Weights of a small GPT-style language model, trained from scratch on English Wikipedia.
Size: width 64, 2 heads of 32, MLP 256 tanh GELU, vocabulary 8192, 1.22M parameters.
Architecture: LayerNorm before each block, biases, tied embeddings.
Training: a variant of Adam for these matrices, 93M tokens, 7940 steps.
Each number is 500 + 25 x the weight over its row's rms, rounded and kept within 0 to 999. Layers, rows and columns count from 0. Numbers have three digits each. The size before them is the row's rms in percent of the matrix's.

# layer 2 attention value, 64x64, rms 0.0755, rows 25-42, columns 0-63
091:515528505486478476462514485472488480494479543532506559542507516505548454496542481553470510462477508512496534499485475472542491485487546503484548483499498484501499509494529482525508497517519493
087:516502485465520513454501522554450498471482448506514454511460491486512529463491473474484548481513494523482508478532498485509506509493480546530486500479535497499469511512524537480540509498468502
095:502491496511547480510512509509527461561542538493496481478478507490512530502495451486516507472470513493486535468493462517506509527516526466452496479522532483526463527482469527466523517518482531
078:503505484443481506481465491516482530535529476552520526488476492499500562474494508478503457490459522521520518522491489530549482527499508523469515464487516541542505485497506537506518490519521521
099:493466481494524513465487470487519484527520521524475518480484507524474471510536466566526478523521511455489504481489523492512514469500493515462468531512478468479500482478472486497483506514506418
098:488522502463508531467535484503523505459488469516512477432520486510512554476536552561491518514508534474486473486493540499488451491515492518505472520511475482532504480501498494495475487496518507
098:523512491525521468512524503465523505493528498458499537486510475507452457491450494488470501516495518516488518462471461503502547499505478499488511549504523474439513555512505494533491526492481470
114:514500516479490487471505564538458535483495487526545498492528500481548506472505565534510441488501500492455470469508489494518538482505494522502520485500505504465497514502511493469542486477482504
105:471479483472520518519477431533508499503511527497492509522500464516496449504514514486495546504490496516432499499493549508523464538516513524501539481509472493515483456459477504478496498537520513
109:506499530491490465477493551491545559490505495513465543520501497452506502505522524502521514465515492524464545534489527525466494486492473504516495515484501464473497530524537477500547492526459497
095:513488514516485483502468480475524488527472487470499523512470504497530478508529554528466510512492464513491478533502556543448473522489502451510480508495505516466495466486520515515476455535457503
102:508496497507535492527444502494501446488485455491500539480530484507513493523448505472477496514518503496501506503462474499526465531508512526482477561521517468500499499514511527502425457495498495
110:509500497510422508497489505502463507541513510515436526477521427488513505522480509480542531488514489458509459479501447527512516517513493467476491511496491514528483502483487487500514512487518531
105:525473547494479503480485528490463526540430510514509531509511506447522472489518533526510488513540475463503491494515488510493536517508538526467525475523484500546497505540511466490507485480492523
100:507514483507504499516498475540518508502438499489489517521473489533497527484540442461507486494479488512496523467498515528469483493492469495494466471515521543508474539450499458504499455499509556
098:521480501497528480521512510487490479542536495494504517470513464507533547521517513555455459482501495509507490529477506458486490535488509508502510468522487537487506543515490482521572464532476500
093:481479519472505449523485461496545484500487498462480512468542517478483469507479480519507508524468528517502509510489485519511536493493480496529493506510453495464526531496519508504550472562557489
111:533528483510482507532525530504487491506562494493502522454499490498515472510450531531532496499462509514453495474511518484475526557498471465493508529532492525541485538501495527499460481492505477
# layer 2 attention output (transposed), 64x64, rms 0.101, rows 25-42, columns 0-63
088:481525498501536500536477531511518497517501500515435476493496513514471517504481505454477482516519501519520515506471485508528548500451452513514474522506506522532503497519542469432462498491525476
098:496501467505482465488473501466487521494497529537500538464475523531510501549476526483512479542469469527495450485472516505548498459515501525488496513492451461497500491471549485537483501514511501
087:492464513492474556503478507482516508507512479535524458536495454486513526440518488520525517534516493548525462525504544495480484497481528481499506490489502517493484527478492484574512476504500509
078:524472492491506474492472552516480499479495524516484470545493498437515505523473505529526535524498524478505476508493502481521474449540455501522480523479495455519454471501501523480524516507465523
097:492517503515513485532494525502478506465504473456509488539473513486501504485449499413464519523505517512452498515536507492497490525515490517499554466472510532513516500513481532490498496497519558
096:528492481529494486490520531503497491466506499459512532512490475490490507549482508445488469508470521496531501538540446471532494523561481538483532477474492470508484488517480510507504532497470533
101:470493514477490550464521496511507482564477480494494473499524527510517482462518508535499499456495533539485539496500516510475501517459479454496475509480456512496480479523549457499502486519535512
102:524512520496522514485476480502503521505498509488470487490501502457476496487499508498469548520486484493505537572494476452465530505469466468483514513499534521522533479507482472454525544506556500
093:477500487550509490516531515505509465501458525469491507535470505453496540465473532470481488528520529500537476453538507477505478488472508546488506498486500528476486530537491503510487491471448498
118:488522500494516468535465487510448513510472464491482508485482492511497438504498546488512485501492526479525488492486514454546523506516492501488549468524553491525522477509506467516486455530540511
107:496503463479487462523475498504468502486521506482486509507478536480504480502469469435518449475499473487523482475464514472530547476511539532534535505469530508503492528515527481523508472517540502
104:509526476495456514545461486537466485502475503493509473476505504492517529466504497502568508503483475515511516541517545503473512501518519515524460471546492500480455512484511512520545523518458485
111:474515524508546448460515567486487510513529495483518541499490538528499498489492516522477528490502476482467512505521487488522491485471468484510487483580515494499467522504482491482528548490501482
121:477501468508562488529516524535504516512561502497468480530480501506513501489486533534506522517476503482482529528488497426487508488522477513466538537522514534517510509487496471450502533510493501
103:498510494502512511526460504476519497507485536461430532491540522459460509515485522531512483495522499472505504503496475500518497526505527517552548499491467468524479481493496497515453522487471446
109:523524457482472493461460478506471516495490475436513506507502528514505502538478450446505488505521505496525505508493486565510497489517515498536497518479517473516498522523522494475481541501524554
095:504510504531507504503552468521466468527462513487523480465497517507470485458475493447509488488517525527475471490505529493509447507463508494501484484503574499499489500521554504520476513516469520
105:484495511470483473442509490491462515538458512515523526507493538502518545513488481477487517498533459512501527504499485540490483466438489524539473491555520478483467500500485465504522516503525494
# layer 2 attention query, 64x64, rms 0.105, rows 32-63, columns 0-63
083:479461579500493478470493503478530507544502459500454453475491529485471512520528486502497531527483495516500495515520491507477513456504515512511481506494532497549505496539495468473483457495521527
105:513497496505485452451531506473470492482483515502505494508450465485527565492499490519461498490526503540502468540429515514502502518534477504550511492511511476516460529481499497489518500487505476
100:515512445515481453451496459475524489486490530513505497493459473494537546514503508468493545485490531518505502494463520501478528507512474535535493483527520481515482552467473472504483529515493524
135:523529492498528519533494474513485524477472490478522492490523518526451439476521523511533459510478488446477528498559507484532508511485517474480499519481474503498542470531544516491513489477492496
086:494498503522448487494468500493498482460495513472537517497457467511514509503526453479501507487502516438432520501517477483511520539526467514509471482541441476505493521486540487494502508494514488
077:503514493518463494533485502511476490481523529474489539512507463479505489488491488495498465522500517530474471570529462485525514536520513472527478466556549478498506497510500459535523524516532497
120:506517491494511531512502466514523533532495487506505516490526522526431457493462474497541496465481454462532539508513503538495516497431532472505510485538522504503521488531469507495494496510496501
090:493552520482492492535465499535514519478523472480460502507498508465455446520494505510556488520523496489480504502519528513519483509521486468489531477499504480419468455520492497521513496487497513
089:475495517503510474451536503506504484475499511539467499503512456513525562478571523524482509493485476538495498507481491494503515501526471553513529488449480494537484508516531493511495504458477486
076:532518500484545555474475460478512488498485520486536520507508500519516499579459506533537538498475480464500496465464533513467517513478528526490496458514504530522481490487496504481489496503514509
108:536519476462460503463561546518485510507484488503503512502514474520459504489495465503499477463466463501538517527537480526484501509472501536508517514517483486504548483518495533444467512491485495
103:511492513461479517472491501477551493473521512510468500474469486515491507480488474504526478512499485510456520519556540473474538483496537505522525447520507497440487481526530477537511461513499511
091:511508481493535489446529481494499509489531477475507461513493525547510514501541490488503494463508467515481520516481521472479505498452464523458474515535535477466464531479522530511489533459483476
098:481497505474493494465548507493517511525519485516442490491438469514508543535477485488493517519502496539508530533532517535508537508501479507494523469499490519476455481467441512494476491506534521
104:455482505494491510521479491545468513530481503482499538501491532489485518503466458459503509501521528464546481523536517490469458501493514504491472457530526506474508528516458451527487533514475521
088:520469531510487509491534489486522511584476490524477484482490468516544490505473490521503505516528485563515531501504511515519483505514473482478543512486558526469463503484484511533467515496490511
150:505495528506508532572472517490465523485530475479515526509494519521462468476527494482510463510480505455477501472561481485515465523490518495484470505511472504459534479531477515487491547489503494
113:476531505494445462456493492495562472480509503543467497490525488500536534542477466528502522512504468526521523508460521514482506471476503511505520491501539485489461514508485485546516460489494500
128:495510539438462496468508521501492489548505478504485493486463438515512515498510464524491501497498459541497483544500484534506481510511477501566539512469528481499501504527463488496496468520510512
090:504506509503456464490512506510497511477524486514496495529499473495542536509473510458500491488481513532485463557464514537464531503530455493502503461528532465502455524477452479478505534505492514
114:512473497535509470438517503468497498517511492512482500504467455488558551506520527502471495507504531554476458517459518471481538517535463532507508478490496498520484526481532495479490498480498499
114:466477506534469472486502522494498470476508505511499506513476503480523548498521473486510487506544520523500506498448484501465501503532465508533474459531556453498454557505489475535494509494510523
096:478521538520441464460499500495473461496521466520516500505477522524480519483528484425479491506516521527529465516490501485493506518531465503543487489529523455490479525491487480483525517536498513
122:497491544449489448528475581541474475502500498468502486506506489491511493470508510505497505515525472522510481480486464496532476507543483484481535513464487467485480492546476497515499465488503530
111:542536474478529520482529529559509519500464495479536511509534513544451492510521492517531483488492463471498538476536505497480501479463528500468507540496477489485528493472513541503519501485477479
136:521525502496477540488527495516526516503510477480502515474523452521495462513506467506507489468488450477491554510483505546476485528468494505498461500506491474486566462549481531470485489526511483
103:516435466528487480546544501531526506537490504468518484486503493503480456510520513468462500508482510505528488506518495486554444495489484499527492501507503557477499516496496529535532523518499464
098:491482504501454514516532486540477504518511522516496506533474479504423511506458460496511535503474524515520518499529467524493493468500502465533541471511520475473501463503447503518535492519484523
090:515511449570480499535478508491455529501493490465535502520527543501487475482499536488521480484503505474513495468488498532457475481534548478480463525490527513509539477488502525508478530488497509
087:515510521454500510465496466456506475516478491491520454481500483518532518504464472553494472528518494511520471518560513510508531522512520538485534500522471507464490482539524510511471534489490463
106:469502554496471506498500486471542500561503471514546523500483551515531522526499488501465491479542512477469493472500513499539462519478467507492466455511535482457514472512499504496482505511510513
104:480455509498502504503517523470510501573461497501566503506472490484503525552467504493481536494490481499535472476491510492551482532497512537525523480456500474509489532502495482507534471483486500
# layer 2 attention key, 64x64, rms 0.103, rows 32-63, columns 0-63
091:524485486488523503487477468519516444485540483484494468459527514539528509478567482489507472524483508497545487497498513476554501531474500485474506455507491549484485491486468467492497525507521503
103:496466498488471519502492495526548519508517533519486493513480482504500475457516474491504541512492542464508446516543481471552459528523465494502516474526452524472483487515507481491500506497545531
124:499460466468502517534475456501521491487525526467488475527514488487445427500533473497515540503499539507468480523494501508549472511507496471526533478488511524506487484512539499500525496517530513
097:500512483553507508467488504468443467483476498496504516474531517510512502513466561516478484508518497498516499505474484531480467462495539550526505492482488515549532524473538478523453517494498491
105:477478523497509510555495485544486500505487525492503510505529506514475521489486496491490540503511491451510502521519451494479494522497533460516479510569540480494473488502442464530492513509539545
112:500484509504464496517474471513536540543498539502485491507498507486498498509499447485516530521480513499488492486549488445543505525529487499496512527491434464492510451480509521498459499493540465
070:517494481437496510460549509480486526473480513506487525477523500516485515513480502495510479491471492494497515504442520525467504506458531560446517490496484485499526519493504498464466479560501486
108:522474529552528543495485462500487473483517540488507534487481518475510483473519486508474485502536512449495493513532454451482473509515523503481484507532488496469534476520482526520468502486538458
092:518476508498525497476516524433499476556477505526468461449492485482536509520476488479488483489501466510556510540458480529492519498534496530521518489495501510476511502505484492463463513519537511
154:537522485509525522479519491511474515495464489485495521507539519561483504523467532499502483494470453498465536509471498555459503479457524534508485478482513525494548522468503520468488498505468511
079:480551480468481483490526544511515493477506521520487492510494456515517488492482489502519506533434494506513483518508498515512520515533510489456549528498429469504499493554536511481510484521524523
101:536495526534493534491529474501468501548502503470469537481510478523526537498483483465537492486490518496489546482515457488420535494509503516498490520516500496487516495519478536530470511472528479
103:530477513446540474464514463503521483508537478508514511482475510491538486522526486500521495479482463528487532504482509507483495512439473506461489565522474506475469527530520511527533506480508499
093:486482514479481507471546491446516537535482500512477520481463472530511547488469530476465487524507496512505524535491477531456556494473493485493512505548511476503496482476492532499491464537497517
104:460508502525522506510496495534514540482497502479512508504506515499492536513508465493508510499524504481484500568489573531424506502473525458483475480525506506473466499491475498502504532497453527
094:506461519468487481440497506452487526505518476522493543500464454503521559494511564519494502488490488521510531508452524493478545479482510502474515519490516468504527506515505476486507471485476498
135:518530479500507472476522525474477506508498446503491530486512488485516558544499495520486470485528460497493515518480537506451542489469545523513495550494524517506505532473471524514490502494461466
087:510472474462508493501477490532538512545501504559496454500485537474493507475523487537499520521521495471507517530534495450537540557522480475469507530506484494492483483472495510486534486500521480
086:501492492490486490485482512500521494559470532537509485508481491526483544491474509507445473508530495471538481459505472462493545525532519492441486474544488480513488488486477460483523489477487492
133:500477500453512514521514456517526487509536499508489470496501496466476463460521458506520494526475534503494477485502488446530488550513473498458542525490463473507495476536533522503483512477541494
100:488482482479515496514493484534532520520499530497509481526485503492500494476549468500506505498490547517504474472558495465562484548556442462502469492510475495482466477481499513508508517485526497
101:494501487467525543548462513519517471513518525482507498531489522484492494465479435511534489508510504475505522506538498469490517532491492463515436512522509494481480481502434480503525525515528507
124:486425532500516470515486495524534507554504528512468479497448492487504512477517450497488536517499527488518482487516508466540503519522485473505496504557477476504462487525487472534519506497522491
087:527531520519491510524447527497508479562516504501518503462479526480538526491473512503486502501535496493558461517509489500516543503556522463503485479506505496489479522519479477561513505494480473
096:517549510488490473483532508510494471485478481484512499476544494532511497510485507478528473480440450496473520506491461542488509481455509533471515512462478523499551535473520532463515491498488516
068:484526498455466542478523521510538481487502522542506535495531471471516492512483475497483510540476483516504510506514468488505503545510463493480508540496467431520542477524477519454483482494509484
121:514432519486516476495457491511510501491514516513509491513474482448500501491530524475496536478551532486519459508530501496530471491530473495505497514551479493501485503503540427518533502509499527
099:477486490542440500499487505507484487548511501506482509498468502544460529517417501494468517500470515487513510485478510488456544524496520498495512547535521488502494481458503479498482489513495539
077:457517453485512507527496511549521503471522469490534513499496517492463494475500516557551491516487530476481501454514544480526440501487492481518508496482529518520480517478484491467524492470471496
095:515513512475490500501486451469464522508499521525495462528525479490493508505493494504519531495478496526483538541476463493432530456518496507509517473502472496472538511523498532495467524500508427
105:468484559518524461479467523489529499452491521472477507505483510483501495528564502508491502478529515523482526488490529499487483490475493538500482523507524453463540473529468521531534469517498500
110:490482544502488494481473545513531518514454496510479491505513484520477478516542493453470482495500489524519463508460501498504476471524536520543519495513480473491558546528538467494478471505495534